python train.py --activation="swiglu" --norm_eps=1e-05 --lr_head=0.00744
Each number is 128 + 24 x the weight over its row's rms, rounded and kept within 0 to 255. Layers, rows and columns count from 0. Numbers have three digits each. The size before them is the row's rms in percent of the matrix's.

# layer 6 MLP gate, 320x128, rms 0.146, rows 78-114, columns 0-127
079:125118165139079125148145120135105123129102161132139135115114111151131108137155145142149130109094104095137122140151121134131136153121157112177140114057117088149133121138171095131150109158137144116167134091111133118098117102132124158179114142130116130153114143102130123139128089090110089114101147140117161127175106129127201100147109165156133139118075144088164160134126146106178154133107
094:158130190149113100133138142103166140127067131143147118097150080145100138078133103115100124127128130138131078080135142126090157090141132131164118137145130129150083106138150115142129167121142148137100090102119142114157141113096133151149150152108155161122082107129164105111106115123096135125112140141117156108097115186153087109151154127139165154127113132121093146119144109099120170108112
106:155165123102116138130145104125135094128096118126141118147160125157132133085048168153169121152124167080140123129127113136129160153139131139125141115110107085111185105118107130093109115112090129157111157109142147129133114122130113111129119135079092103129120115125161098118110121126160158071157117134076111139145101167130121148118141105142189144156100106107117128120122140145119090167160
091:095104117140085159100125109108135123143102136125122114148190144157130114108136114134169092154136116123065131164152153157143135102110135106101145160157139108138143091112108146106143092129064083106122119124154075099118166145121173138153136130153130119127124136151140116130100152121138172127130121114142122137097148205115145116126142157087099146140144127133126118105118102101111170153105
094:102152107117144146159119109118127159106156127161116150146099119134149145140142106118118149090074164119138127100111104155131141152131101127093090126132127127135141132086122126132113088097103084146126113145121156159133116148164118106117114082134137136117108091153106124158107124159107169112088165136120147080111130174125091173176135102124144120083169106111111110062089116119117130100128
097:130110146123101060110117109139164113170107086097155127125104131120115116099096118116151152099152068125107085134133104124113133146126070137076111135107130116153144190103113131094148086133145130138100119079121118117167137170103129140115159131135113129101123118119149087112112118097139106152096126120103114157145136133120107106131100125139126172090139172105140165142144101102135135100145
107:150145111116120205136116123095137089119111141134086123081093106145094103141135129148130127141133136109084112121167145133118134165131087144131096135133163136109155116069100087113141127118110154123112089120087152126131141151162164135128106103123102168156130144145128111093105133127123129105118121107135117107129134150151103100127134148108136170160155104138103143135097166053162125088137
096:127120146141117119136163136121086147132117109127103143155157143078111128158103117140130119103107108118148124094120179131084114179120118148119150080123146122159131150142065129084135089119156159155115138144116139100136155153139143111118150142126104127081134184131134116082099106157067149131111114136131133126148134175137138089158099168097109103134118159085146147126097125116148109138155
106:104102157113145123109083116141135134133134153104177144138112120092113108151131141117133152096093120131115118115104129144110101158154153154099116172138148141122090101102109154160112150111150136159131155109103163159135142117170163149156115064140133092164134170126133104150097095185127119123093144132099148133105133112138120152130127074091129113158111087138120115088115064121120121121113
102:082139108083141141138108116139075111151152131108080128148118116134115126122135153110123143139133102126131137205111096107136106107149119125093151117114160138104157162164132104114137122122176160115121142148114189153138114151202164094139089111126148154112100144136133146121135094139142118099143129178125164145091105152150083130119118122134107131143117102156111136138128144104096091101131
123:149173130130111157154104182197130160153101140179133126098112131092125147091138150120140142123097138130093108177141111129146101157170113149121119121127129145118142126136148138092146128115130114112104158071103147137140123130172115155151093123119133106153109155087172137095115129135139115144114180136098130153116111128121156122146094128143114087135181132115126132130093184147106108131097
098:103149100141107151119145117128150163102172106115095121125116143170120102111098167119129156137160168098173145167145090124140154107124132127106125129118116116135118096120098113085125088125107107147134124137129145133110101165130141093176132118094176159166176197136108163135100155165095140123152118167161116134131172128129105115122144137131116139109132133136181079136107136140123118110128
094:118174151132131109114139105171141109123101128096166134108132128160103120098148141141160096086140092085116128147092074129174122148147109126107150113158191129090154134106132116132118123130109128152100141090053168114112139134097127088125118146145122125130099125106110133142142110137133103120104092125117119168116137129116099113093134108134117134102108099142134134118130143122133068090063
098:106142132107148119124120129129136079139150144143127092126150086130120129131097147080128171139089104094082136132125143136142159160132143133136083141145143157135164107063137131144144111132113128092173144093168135117124136144160112145103144100114101109169094166147101116152097114104154156179143118116132179104127130137135117101124184108178113123109147148108132108136115090126079129123124
102:138127123119096145151127141139113103128107105119111130123110081120159096128138127114077144123113114132086139109150120103117143164125171135133113134170093140105120110161071138103129148078162092134140150085136119133095113151160135155154110129086078130126086157122162126132093166138076125110156115132128149122088145140134130098124120095111131119074133147118158137124106115092186094093139
096:148095179108137156146109161140113154118135075138175119159107136113134126086098146108119130103129112109075123152088118116098116112165134157153112106187127146102115116095116133126120159101100107148139153131104092136188122139130163116117133154078158125114129143149163100112127101102128120112087133148143108067128135117168140112128154102120139139120157115107151111136132082128154143093114
113:127103097102115147138095135124152126143115139102123080129122149112129107065097144141101107176165136115167092144147069129156157184125154129161139155099143074118099109133155123122174132142113139153129118092112146105114115165155131093140142120123156152122126151126128098120122095130122130121107110187141186168114155140132138145160123130111114113131106124125142152161139151122125161121179
111:116132112081136161164152163118138116159117095121116089139076113109130130145139182105142146131126142091118096104130130075136162142119132159127141172191139109084138147113140120136170106113142090121121142087114137147169124156183113082124148123082124094130117123113135126105096120154093167111135132114102146104112131156141096115135118144119113112148108098125153117137066130129130133158141
087:123127137131126167152138147151122117109115136132132094144167120148098113076117124105125143167129109093080113132124112118122167137150147129118109093154138107170158112169130113130145127099156150176166109089111147113105116099119134160150131143130127142158121132115114114068130168073081108155153134171109142175159167140110155134124177126118121155107076154131113106140124138100152152119099
103:137112120136121123086131108100103159118077122127120099172127073161136126131107117120105166145129114110119140110091113118121161132144159141162130164139110087123196088143131085135146131118116134167121105112151127151153158146116143118127133116123158104071097128126098145156125112130141159134156146083103116096125122157158139101141141090133148158083094092097127126132086129116172149095150
101:092109128127112143146110141110134114136090138118087124131101172136127101123096148154164141114114148116101094128106136127119133130136127126118084156203146109115116091144114137129179118139135095130110140132122131170183167125161126142137117102133159089123088159132120100137078150167108116135157158159123185113118120124121126142099128149105158158145163067159110139123075141109108117137130
112:140088132104082169126142133107128112147125137109098089108127089154124129142135121132178097113125148131159137160131151128114126138151191108137114140134090138139139120133096104144182158125150085112125131069129138164134149138113166132113142127123100145100128190103158119137145136113071120113145166129158116102124114146159191087133125111131157122142120145112140117094080123132128143091103
107:159123128097104147160139145159124135137056177090097122087121129100161141086088153093116127110123133085144127102132144109119128151170137112093121148139128167130120123147158111130164148153127131123108092150146146141138130128131121193118138099127131139113120134123111103067113080177133106069155110124132126127117172142143107116123101135127145131140160116118150097140079125107128102156112
093:142132160077076120129143180123133095142124112146104116154135154160154144143155126108126155109115138108140125134146126126127171154155093138121128133143137124146106161152132150139117126110153103131146137149071202122100137140132121108109128102073157148123100115064074123142115124163125129112084117153126128123136155140133087142153129160146122133143104139167105179160153114112158132135079
097:114134142115169084129137147107140151116141132069101151149111136109106133144127118121116098154135136152153109101147122101180150132145095112145144155137158114105157140125190149121142126154119163135179107103137134116158136108168113090130142125143132122155081121099142133081121086074141118101134125095144116138149164148140133085141133193112120136122119084098120108153137101133133112118067
102:121101133109116157120109159137144156113132157119167123175143151176126133109149103027130111159120120114103125128141121135137151114149155146159135114133160115156168107096144084081104107123086117167097114137143130104175114163122137139127125090106151140090121150126102146117127159137141110120123109105119118107125162146153113121118126169127178112109127112133164111079098108140128106097109
094:118083159121099122108109144168139125133108153149128142153121135094121122153139139118153118111153131151142121118137144121160109135134149165138102127159155149077175116100099140100141124104115104125124143093121126128165146166139126132130104101141119109183099163090158089112128125141153126118094183094120155140110142105108132114159110151089164107127119085130117132185133127116167088127052
081:140131149070146144129117120170131156136133123122154072164115112141127166101114148160139094152141126151107116114171127096170132150166114106123135101144119130155130119152160115160159151096129142111138086145128142127124148145141157150150074134144156123147159134156147126154084109076129096081120150146105178123113114130120150135145131094164057138114118136133117150133132123073112146121104
106:114118120131082123125135148126163133133097123114113148140120157166106130116118120117139134139149175072131109143116082087136158160153117139141079135185103097131107162139157095148150126105107121122146102100100135161151136114125088161165099146144168141152113146130149088109089155154049136093109154160114112114149112137133146141112112168130140139140162124082122123136116127109121113155108
088:110134140140094141106172102135102172116135155117127144131151097133127136099120103140129123159124172129142098126140141138130103185133128108118102163155154118157175121122096124135143136127121083099098113089123164121127182131115131131142109158117161161123106102122170087138173116126128066124082120134126145068154092134134122149133141082093133154088142102126104110091131155127134143132091
099:126116155117146172092087122096130135145104145161108139114130147131099155108156128101119156133055135100087141142122128117124139131164092132152138118148135125129142092148218096109126104162148131107164171129123111134144126129129136133148101086121134089155130099132107164152114082134107180137100122141124121151114126115121117133145190138140122112170095127096142149149101107105152132149116
101:105149168134099148098126108120122111143103084135157138128130105094123105146107182140107110126149130147130145098137125088120122166124178148151111152136211111094135121117122159108149101162146130156114119115122111175137097105139120123136109140115108111154142120147157116108133149103104169114128140122117138116136161183168133094144131170104104177190112134101144084125116131090136114139115
100:132165125105158129075138156113130113098112142147133123144159106141098124113127119160143140138064098118085115103129106096118119144127093128122128117160097078106127100110119086137138154134073135133124091109142129191123126088109118124124172102095140135148109107134164173158101134121112154135120105137135174124140118151143114120124130126129156095131189089130114122120089099144183122118148
083:124137106153099152147118155141113118103155128132133136129127089104149133093118136120124145149165111159103144126109147150172120152102155135135150146168174144152120061147159149111134108123116156144130131095110189127097101158108161088144104135128137130102124128074146092117149156142131135158095120158144169178088175163101132145130125107130143136157112104129110102108149157140147083098134
089:144150129149136142128143117138101127111137139113129087141096117145147156125114149134123125155139130127099125119126131073152158146188163104119143134119154076167116086150111082142133096170115104156154085141108121126165096133117138145156118133151154120120131111142115152114136123121121111140089136126168140090110150154158132079109064150096133157066161155129126162150138142094105168100142
093:101123120155165109115142121154128167104128126138155146097142129130077132131070111123114167092112119121149124111130159121105152109136153135094121134102138160108158116125122150130121080155153125149098151144129118139138129113114127111098099080052150078130134154123158111094153151163146111091110103136131119117088140155144139108084144143117079134134086125125176149119099114155137076106123
113:118124125104132170116170168165131092104146123141135097131110141116126159117091131139153120150140107134150114159162115111122136150122124141136126134148109114122133137092120124153124080103167117091098101046142177136159145154126185156102122129136103116153121126124115121143114118180107174139125138133085150139064161137178128125178116112115094115114131109118133135132092119159157125104137
# layer 6 MLP up, 320x128, rms 0.128, rows 78-113, columns 0-127
093:117165157118141152154104130098118127136149068134082163153107124114109109129106104107124144111179149133149112104070113100096143165146123151098127153148141129139120164108070186138167115117128106148125148115148143149173134113128127102155137098140130115125125117118097146099120143150128141126149118124115132146097142114152110086113054096107124137085168089128133100143141131155089114119139
103:161117110189169134173154149154179140110072123154140098126088146149126149100134091161126066105155119161071100173139144105106161121116127162138106122120143112113118127142131096159089146099118125125118095111150145097142099104146129158114123169087122113145103125109161136099142143162147137144157133125142158130125111120119088127143146126156157138086128145100132135142136119118137123099112
109:146149134136120146086103152150104126144116104095134158116168110120133148121139131122171137166147154106141132113123128134148122171138125131129110135126156163094156129127135106061134093174115087118108157113109116124128170112122116141158146084202146157129144142145111131137129168094120103092127137120083085102106148126108148136104147117171159169102129123161151142144124166167163099130151
096:150065109121086125153103112127131097098066151137113117097158128121132149116083165087108118136108140143153112113146147132097143126164099129126135106106140140111118090105139160104107156098119125163166161142142081148115137101162123137087128114056130138158121157128142101176108093118149100107153107120122100131145121140167123085125110140114143122102115127128141094077143119134114112116124
098:170162144153147106127141126133128159112131165078097120107117100139095092140146212123109105139113106104160084118098127107134132119102102114166143121126149112109145103124134151131158112131111112118183152115102055126112117129117109103140120139171129143086131128096161084083119115120131136075100153124134146095160157098114149110121128143122150134142150162125088119128134143130119145112118
100:131126148096118090128079127103153152116126092132134112090121136135138103158109095107158117160116157160126115068150105121099101114153129133141114134154135134128127107131120094095140130185095119132106086141065129130190127098131114108151148105107151156130156109102141145121097115150141126083125114108099100181109113142134126131126126089131105139161108158087138090096132110117183124127108
099:077131104131113090201107124085137106119122149118150110153123111085129118144115138124155121139102130111178126141164124147166137102139120119118114135138134096142121160137156072168125113112088151139115084147130103149148146129119135152124190143147138120121117106077076142145146131183149134129141134136132085133111164122138137104128147168124134096131124164085144120110114122116067125148138
096:132133115165115128134150150117132143105130185174119146174100141183138096137123155121147145090138052136159114127125123156120125104129088132097140071132111090106144134138133098092118127139142165122111105119126092152152107111114151150158156142169125145088123155136105162162160157134089124128145101125111117157131121102132168102083127113109142176144129166092144140129117124137130136111104
106:190156126123101126090152128099128117151108127166094118121148131129112173114126105134109129142174182111099143099105116119125141179124114104150114134119162117192122095150149147115129111181133150142138126136132186131144116116086110147141108105121138103115123108117135186117110084118158083115112115156116127165136136147112085127130130139110101166121083084125125125149150151114170125128143
096:138131149118136164120147117149077106135162107138151140161085119119177168134110125168103128114140120181137162173098154129115096153139131121095147139147134129171166132116107130158117124102164120075106129114102156150147109152127135137124170126112112116109156136100155176144115123179178151076106158101106120140134098138137125127149115136115106115147162143118121177077131133134118157127137
100:149099160127117127122138108110069114124116116091159159089157108129134135145110131119146145129144159126160132141091152161105124117118163117088113091120130135222143157144128136130115096095117155105152142155129102128138154113133126081122158114129123119107142072141081127180147114071133087145130126148140130088149151141152131137112125131156141170143108118116139150091145103098124122113165
099:131114154144097131107142113155099108107100113113132146137141091114127169120159108166119116161107156146171169127116095121145157130124112132158140066116091164120123107099136155119105081139152091132116117151117135132144143124158132117118097195142137148164147127109118138108105154179151141117114109131126143130086111136137082134131126146122074137186098112161090124146141102095082148130135
100:133147148129146136099123115154130116123103130170108142114129097133126095146127137154068137139099109125164158134093146172152090125139141131135136069179149084125097119144134134133129096109155088147086075124107122120166168121155136138133147136113155162114147104153126126149176117114185150152180100162151128121110100130110095117147124098154119129119145148148107160079134136105129123107111
098:147141149117110107153162130106120088112138156178153089125103144106112158128107127133123128140114150118132109175082150133101136121096122116120127046133138122137149128105124110114102159104074156098101146127125155130143105158096112122120121134154170160080129089091125127109139119165184101133098095128125129148155123113127098133171113153169124145163130139153121160122111157107102108129089
105:151153087102101185132145180127086134136140144157077119100118128149120153146166122148132101150105096142091142126169133125167100148156112120145112137098119148104142148088139091105112131132169147130149076088096136132171117114104127112104121158141114119136136116132074133087140077088114147091119119131143116141130124134150142102130099158142110124090111154128178143114126153137124159106131
105:165124178138112115111160127124158139148110113115154127143128156153130143129127107110122137090140134141135123137089106147143125201088133129095116131112164114138095122114075169168148095150118153111099163080160117147118096148127179120122106122122141144147116150152105104125133102149140085098120141117113165139164150120126117158171119149095137168078113160144133160091100149127146102123158
107:147065133171094095097118157161120133140148089066126084121155187136131150093146108168113131161139126147150114124125162122137093124141128125146087109093106143124118139124164109146133139151117158090109119144136140134102123128150156132123106125121133158171119158067141085140096115142115143162133110138126152111129132145142122142116167130152079151126103124122127124101116117166098164146175
103:176141136159109099145133133136119102093106130099133139127125136119119157104122105103086100149121107132127075129072140126114133165100133164152096109136080130129114140159144126118137166114111127070140139161130128143104130084139098144082155113136148143139151126070138170127122126127151098142186159115119122166159163107140105089109151177160150148126145115123130086113136140123084135114110
091:098105110140120148140188123111126144142119105162159124111108094104139150114109127138118137070109103156131135148134144090138136159136145153090088119126144108159125132127111192110120104154144114113140138161126144186132119102140109100139114098120147108107115117125180092150143096146131156117129106169127146125166120149157111100147112156157134132084139119103134186181107126175176115124139
108:078135109104143124136120170102148142098134091143128178147126144129117101091147140118126121198163140173130117134161163161117144149109153153157120116142128126133146123145081092098123139115146160126128079103135117109116143149137119133173168171154086162135149107159152183149117155122131133132166148125137122147149137127101111125175160170088142098108112092132147144117113139147117120127106
105:109099057162121113102114146143094101136160151119129143108156174116123115152118157129122137141106134138143153117142105085160131134126122119106135134079090117095133109139131150145125096140133119128174115144101148124145132104126122121061135093118175089097129094112096107151156140097134082133134129165156142133092174082112160156114097148097116108136109136136121155124093158155144164133125
101:129106155144106117120150084154095098127123145097142160149136144072198113147115139154144114110155148124122126072134142107129123137099102126159153132158148086123105111129167146118150166114079135126098167164094126160166082106116102123147118149181180128126121122123143117106131122148119132103149109146133133111164143148107195128146118115115137141125126155123133138151145169123162112151134
098:151150149135107109129102114124122133119121111162083160106099150161153154144087105155155123114144112141093106148139134132093124136139148125128134134169093112163174153151125116126160146154121130139127156124127134151134096084058088084082143132148151130115109106097135165089142117115130161138155102125146102123152109119156154134114124213130182151124137140129136109107133142157137089128145
094:094156140135136132093153148142157106145113092139080084142137145133110082176132139157120138133156129136143178129096187109106125135092136106150162146127155118122118133129159144154102103135135131126126108168115124063143091119112149065132124111103165138087167133154102132123150084141152136136115119110141122160124153129101076145135135106134120119149116143153139154171150122114148176105122
092:147148084116148124121131114150111112132138116145149099069147135116123160145093066106099153122104108139101108117121129126133105117144096170097177119145145129107116115125106146091121179101136171113110174126123117133142104095127130119128186115151151124152147116143140118117138134096122087129129076130133122185116125123155087110132145130151150132103141085119156098125132177112144094087082
104:136120103094129157096129137093111137127114120131156116142180132155144129144106115105137160120160133146084117140105092127123118100141113128114117107113147096114167097155186137110149116140129098155093095137145129147119092119112109098128126099121129098140082171117067134136132089145158159104174112128146108133106156155144093133113147131192149135062171145107134123129158108122160106120133
098:109136079099148125180133173111122094147117171138138135155107155133080087142152158144077108151142140143112132104153120127100128126154134109121143150087132183101138162126103096144127162142156073124122133126124111132128081093173131135139074140118130123146170143098152108150105101134139130157106130128117161106089147162151144166115117153151101133154137098152153128152130138143138111154114
097:142131141113085114129136078149128139150122130113113131125153154137156124105159125163103112136084108160131128118150133122123117123098085143197140094130085147110159087165127160131139138146123112118177120149118148095086138163122158109117102139080083116123125133106133141135116188072128100137137144119158143164184142098113154146128114135118092152116105117125114125075126109140159142113111
108:120127144136095130098124142123091156164128104180160133129091148133118124118130113163128135091140131115175119119148126136132129145136127115081137180093146143170105170091156116134141112144142137100096153112097122124130127161134130150121164118181101130151093110130108131137095115170118132109131134127128142148081116141128158127118104216115103096138167151119177091135110127156079127148114
100:120059107110173153144138121120165149160144124077156107132138103151119117157144130144118129128134112092163122126142105132118130095104164102127169143165091171119133140127145097142119123155160140165112146125131110114128165156128130125182091100112109164115124120154134140119095124136123139118125157092112089131148134140148153141114161155098178055094121187130169113126135117126114142138121
099:112124151089139128124088154149126132140124137132130143098152168106126107119152145118142152089106142143113126162138089090159155180104162113117103084141154126124129146141143143153143058135089152156148157123134124123091095105103123130078112141128127155147152122159177112160120153142115132168161093149107142152107139135119109139094133129164158091107135087154104118138154184128142133159142
099:140100137112150137079140113129136133115105131079176112151135123145118120094159099113134150123140132152072147131124173130147146120091115108083115174186109170161150124156152144162169129133097091149151183118135131142120104116106157140106101090151111127120135117101125105108144145129094140138147099109109138123137116139112194103149139102114147138159151102137118091114159098138115107127091
100:114136123145120068107123149106135149145140117109112184126150107097108140146158084161133132120126112106072118120163130129173133125132097126152122158139073130112170127149139133175132115133164129131158123127150110131121126153135119138107112115115123123130084130111125101145106161113106139183161113127110140137091072128127133094095114147104136125088125160132136179174110159139173192121112
093:123114172125130090104102145104122155124102095124136096181171130136105137161116123140141137132167139157129155074170155146130145104188169136135117083090140133113134139117109155151131124101105128134128106141095161136126155134147106093124138162100091117132150131114166127128099114120154126132169121102149124085152141104167179102089121167103141113104137117091141158091095134108124140125153
096:133094148121108149199162135125132135177123084146126110126116135121107149124136154135129106123153165112160143127139098130097152143070136122135085143124129152105111123111125172136154132117129134210131121121127133137091168155146147159123083087163141133151137152117138137109110124161092126108122122125098116171119157115129123161175171146129160085141096132152137098141112151147113089149126
103:125115154119149081108140107135109176173104119125068129160107093158121101189151144108110131156117082132143131132120099078096143090170087117122164141119127113112134099128118128126122170113137142133153122124125140158133103128123103146136106166108148136144142139135129110092066088142116155178095128129142141161117137121139126113153081096103123144138129160155104150149095142132151165148128
# layer 6 MLP down (transposed), 320x128, rms 0.126, rows 78-113, columns 0-127
091:139180154137144113115088153145120156180144159101096116136098089147111106126100132120122145101138099126149144156140087126133182142116162125126092102137140144126125144138144135130123090133125121096128134111115164138124124106103152137134111132139103130136152084089135149107118131095124151133100134119058124154150139126208132089125091142091128105112176107130128137180079129158148107122147
096:107114075151129133103136163146129126138149105113161132122128198103142111133114138116105162109104120131137105134129133127159102137118168114129122131165151174102096144116148132110134120085128163111104084127096159121119127134080149121107160108102121146130105117111096151141125105101156096089124172164137114160125102127103169155103139138126101111116056145103139163080154133125094129165143
106:147107122143142118134145152142098131137147136142135102148120126100129151180124129077151153133112125157136162149129145115124059131132141093134105114139136134122135123086103118129127160103177105124137157117052108143101141125098146143134121110111107100102142162130121107138148105120101119119074134104144155135119128116101115133066144156112158164117149165156125108137128143085101167056093
101:144120137129115131132124120121057145110121122120142125132136134165118133152164104190135100162158140096080126140135091141174115123131109147081179152139163125118103111132112149109126120139103094104118123096160096137146107169114167116122134149121085059136089127142151147143116136180136141119088128112158126088143155158157120136133150145102110133102132096111117152124114145097135178121138
098:115158123133177084137127158143094115112181116137121140098143147133123115145155117094106166122100122112146128125145113103139143096144154093131136110160131116108139105114102178094117161097112136169132149158138133163130114136148132133157128114137125182154116092132129155136114105180124125130071152112128149114148129127195141124112127128174147096070109143078148109084118136139120122086144
101:134099147109129135150145099162104140095078116163127092152085139165135132164150137143077099119159114109149149129128118132115119141145140148097147088164103136138122120108108149149109177141125120138122120118080080140103120180110174135118109100170062101123091130151133153079112140147166148124157155114144124151144115130136095156121123105141126134154123155123138168148130169138104132155144
101:111128124155151110148135140112109141122076125168172132158172160143131108171103162123149109154117117130159123154123112092158144062123128117080191121080116136154120136172144096157123145115112100141118115130152160118127110129137118143112123109144154089127116160148151136144152135146137099140114136122143142111094126124190142113137144154124107080117119136097124129103141202153139141121098
100:148129124093113068132099110122151088114119118151135149118176150093114119178161121117121182122152136136156120144125181089136112152110119136109152082117114124121109140152124125129127140098130110145084127106126144154080160086101138121162116093138124119172115116135106137105158101115138064140115129100128132142151113119105156159118093161119095162127084161154134145097114120115115092112101
100:130105162177139113136145161130123149107125148171109126116110138159106140142132144116157153108120126145116148143134142143071119099137144105165119153112136175142097150101148141163137154152150123135149159132116098148132096090166135133127177134111107101141103092094140139096146100141162164128086104103102123152168114143150117118157128139144153146105071138128111112151140123127152129058187
105:102129137144173122112066107090136116073125124128144122146099120158094100117097120132159087136152155117133110168133149135134132140152143150163152127065102160132143144125111108154111166104136187159136131166123116142154180152137165155124176136117135106100125175127158142165102140117144135116163154088139084139135127144157146158146116117122145164117143113133115124079133128118121134133127
101:125115135144164119139109150110107131162098129192123108128114085140101130138101132157138064144136119114149087140124141136122119131105146100126101126124083118159107142148141136127123105104115109103170171138080092148114095128156169113107145107110150129079163176146116141107144133101121111146103115097104090105100150147177135118127114134101129145127134151113135093100169140108149108068158
102:126103104112147132121147090132142123136142171150133167113133106102126130119124094111109174120139118130132183122147103117126160149138137123101150098117088148090161102094092164115104161138135134111159118150142129169116181152140098126151114141110157097146147116122154180133090150197096177139124117152097105131114093142151090167123126122132123125119121154117110084148110080130140132106102
099:123174176153105145090163121137151133082113138168148165120131137148174126122145150154116098167111116159130128137168165158132140080116127124159113118137143151131133149131137101148121114132131128154133121125172125122086103164114156144125151122147127149160167144147173126138152099146046155133111104141137132108095141117089128177115123109167131138136180132123163123098111130110139144168126
097:137133112129097100112141089130089133096122129109108127144171062122119100130148169142113094126113152159148101132103114142125098094113173067118167120086109092124138143158131143165113117119111116056142139131104130145130092111108115114130130139157165147149093118117141120141153081129135127175124138150139119115133178130160125109107124163147112132122102165132102148176121093146134106101135
103:177118069119109117138128130113108099178124117137100151131133134100151144104113135109126092164091103144160131090134133152166117156129151134130087153129076106130116082129127142101128137162116164134197137115105133141167128149124163079124163103139116151118126112123102148120131117132154129110152159111094115185109117139131152107125122131107133102096146116095138163088144159123165093092118
107:142119163123096151138100062115084141102127146137136154139146102147082119080093161131145141099122168088104163142080132116153101139133107083133120106155117134115122130164107082131100094155102087103114134134130085148114117125138110142155160090157105183168149102118135067121123102130148127105096103153098134100137134132104137133150130118104141132120118111120114138108116142142127095142111
111:109140132153108131122140128153138120155117115095127102155184133119093157059111160143113154119134107148133121153120101111151121120107124093088106087108102097126134107119130152143100162162120120113154098176147104155092124090103141163125121104135146106158148135135138162142158135121094116129111096151142110155071129140063093154114126159143095095129141147141137074139160113124123139161127
100:083110121128127091114117096116124120087055115135133195087162132160132157100123116136110127114143135117118134139123112132116109144110110088119092101138107094104134141104145167098103104105116143092119135136138112149127165140125123145116127092126093158153112121099100149169113131092112131130127105082110149144112088163189087098137140143161128140123119138084097121121160132115137142076113
093:140118082127100143109150127155112136169136164099135115135124131117106126071135118107158138107138109140090155125129083125131197137121132121093103135134114110162107140131128176120138109099112155147170114111107122135127080116138156148146089136110128143116142073107141144156075133092121156097129132133143178135152173159184158138124137135116126113103125094107142135161135106126134105108186
111:109120123137138122122110114129135110147135110142113131160113151115128095114134162111126128147157151163156131125079144110105165205153131162132087155156150121126080128154148097143085156142156162163128128134159127127121111110115152095137121124161138125090186094174118105155081159147112121091130149119139149124154159140100142108128140140143174136172149124132150099111146142148097121135184
101:121152147133157112132149124122144139141177130102129133141146148144165119166130152132098115169148139094155167156181096101166122124101101128143119101134142131130115152132128111137116088147136126095155127122122121138126117086100130119125119112190138152140161082119168135115143133085162066150140075141113099155122125079098121106106142142161130076152146112114099105166130126128143174106148
101:089147122140155116115125145153112136120081130148140154153181139133103142084121149110142168144103119134090097122143104192153148112143121111107154124148127120137120107119122155171098066079088160132159122160111107071107080103101135108110164127162131131115131086134130121075110122128161134133134131129110146135137122144121098113130121155152100157110138123136120129173180147133132102125103
101:114172118128128124149119153110148196087118135134132105130124144115111133101163117123084137133128146136148168121115152153122155145123095051122120132090071132143111119149172128107097131121121142123132151120118129109158151084143086167109170119124128116119122124095086147116101072088098113111153125117103169139131126105141119122185151104122135152112129086136097137102149106147110109118157
097:170083145157186100135156078123152128092133131129123127137136154166132089126141138151129108169105129103104167121121153132128131083110132150149096153156120142149099127136126126197133146134097140109098118154112142159119123153123178098112119110098142154142147180180122118156134179140143108117126108136149115128134150079099128134103170128137142136102140123137164092128152088110114132141108
096:149086102116141081143113129100185145132119114060115098102156133190164104133105124110119170126106115110127129126131162133153150109134156106143135177167108089140118107148146133152180155159150127170178150130112138154124131158153130133136102116140140141126140146133164154100115128127135156125109128181115144080122105111173137124132117144130123141124104151150139093121085132126133172139135
100:177123146138137127158082140133131143166088153118154115129160156142086144151104129153147143124080118134090104110150115159153127126113101158137149144118154159099134106101087103155129159153129105156136142140129145089139108132119150170073142150143120140128121177098097119162126103130154131093114121167166143125122140140096136117088143143153162088107141116133161105137135107077160103143086
096:120184083100091134117104124166139117155131172118147146104118105126111124122148154095163149104062089102129149124140102102096128152125120117149120126130111178087123155090104117151123165127146135116116114122136146129155150164124114072155078172133126110125157119102137169117113182126175143155111114135149106120118116130138125131118127153121078119133095144096079152140102123121137122110125
100:147135112139125120083153145145103126085145143129134160114142148148148094151109144113100141145127094137127145100153094149126097141136106124156151102134116121114148104129132129080087168113094169141174101185124128110102141118142096155118154131136099119084109144112116165173117171083154152110157146121128133130160100068142093111167124142127141141137162130123107091121188144166134136121124
111:118132149104070187162156119105093135176095117138110116099138115157105137114094156211125135142178163129139111152130154150090130136163153143161126113127111149131167136145086139112146128109119099094126167118140150103154093125129105109089123184148126119148106150136151119108108083149121113154136102119110139126092095130107126126127126100130114119135117105107102130103117107129147118143090
097:130140144141132098128127149124107124151100133155126135140094126111111116158125099062135129095116164109121119156071147141155117148153147143142127165118167073133104116138132132152118116122155125149143078131147105151156134095135103089141126133144107159125196097114083134114124160135083111136116100153099127134138136090157147129113159133108107137106087081111151152144160134165133179128084
098:141110161099109113136121061103121098141103138115138092109114126146146130147077160161141088132089146105111125094111150123135156132129097122161143103122083097136114124142099108128142151113163109124143103135132098154130130128172139116128120072183109124177146108160125134106129082124134134103130151188136145127126165095072140168106124147111142136120137129099142108101143148171101109125109
100:122116142126124137125152098126123114130118172102119145079165116126131080084153146113120144136121136142108104154142128147145082139109085102106108126144114139123098125144117149155172112159111141106149123094195125137117152152119149116137081120121110112139117138148113095069132106152121133104113132111161141132133114153083094122160120131147126120092144099161144096125158031125147162123144
098:132119124097141118141143118134127116076145154106162099079124155148127153106109143079150106145187142115156161148106140157093121132093142134136120103114133142119198127137145092112112153125143157180115165117154102111120106127161106157111117124096162077094188120164132092134110119116134109083090095134108113127115124125137145106145129147115115160156145096146106095124119133153117117113147
094:136180101115099180148137137121156145095113116102178120147159124112140147133100108100133089112126122137137168121089117161154137138104127184084162088166126160135118081143149155115112088138122118096133105123108180160109106104172162149170120137126116100103119074130101139097113112101109131122113135128109166164104147121121143124102147132142119100143111093132120152111125114125157114148149
100:104107110139110193134117158124103147132153140107127173146094166072110146156098137150157091122149131119141164136111124163121132128099172128121137121141144174179098107140107152114127056096096137101103088132116083132121145114116133131168091146116159109107123116131151124072108131152141116153102128163123145156117136145140127106109137119092112108133093091106134147114141147157137145152126
100:124146161120133163104151113143168165058087144158103106111142099156113126114102123125138108106143132109132171094142154153100112190173086143115138130125158131109150108113111162145140112102120084139124142128139144129166130109115123106127120087137168133129125065135163158126118137137114174126116082129104127135113156161167156113113106136108111119122108156140115107107130107154119088081120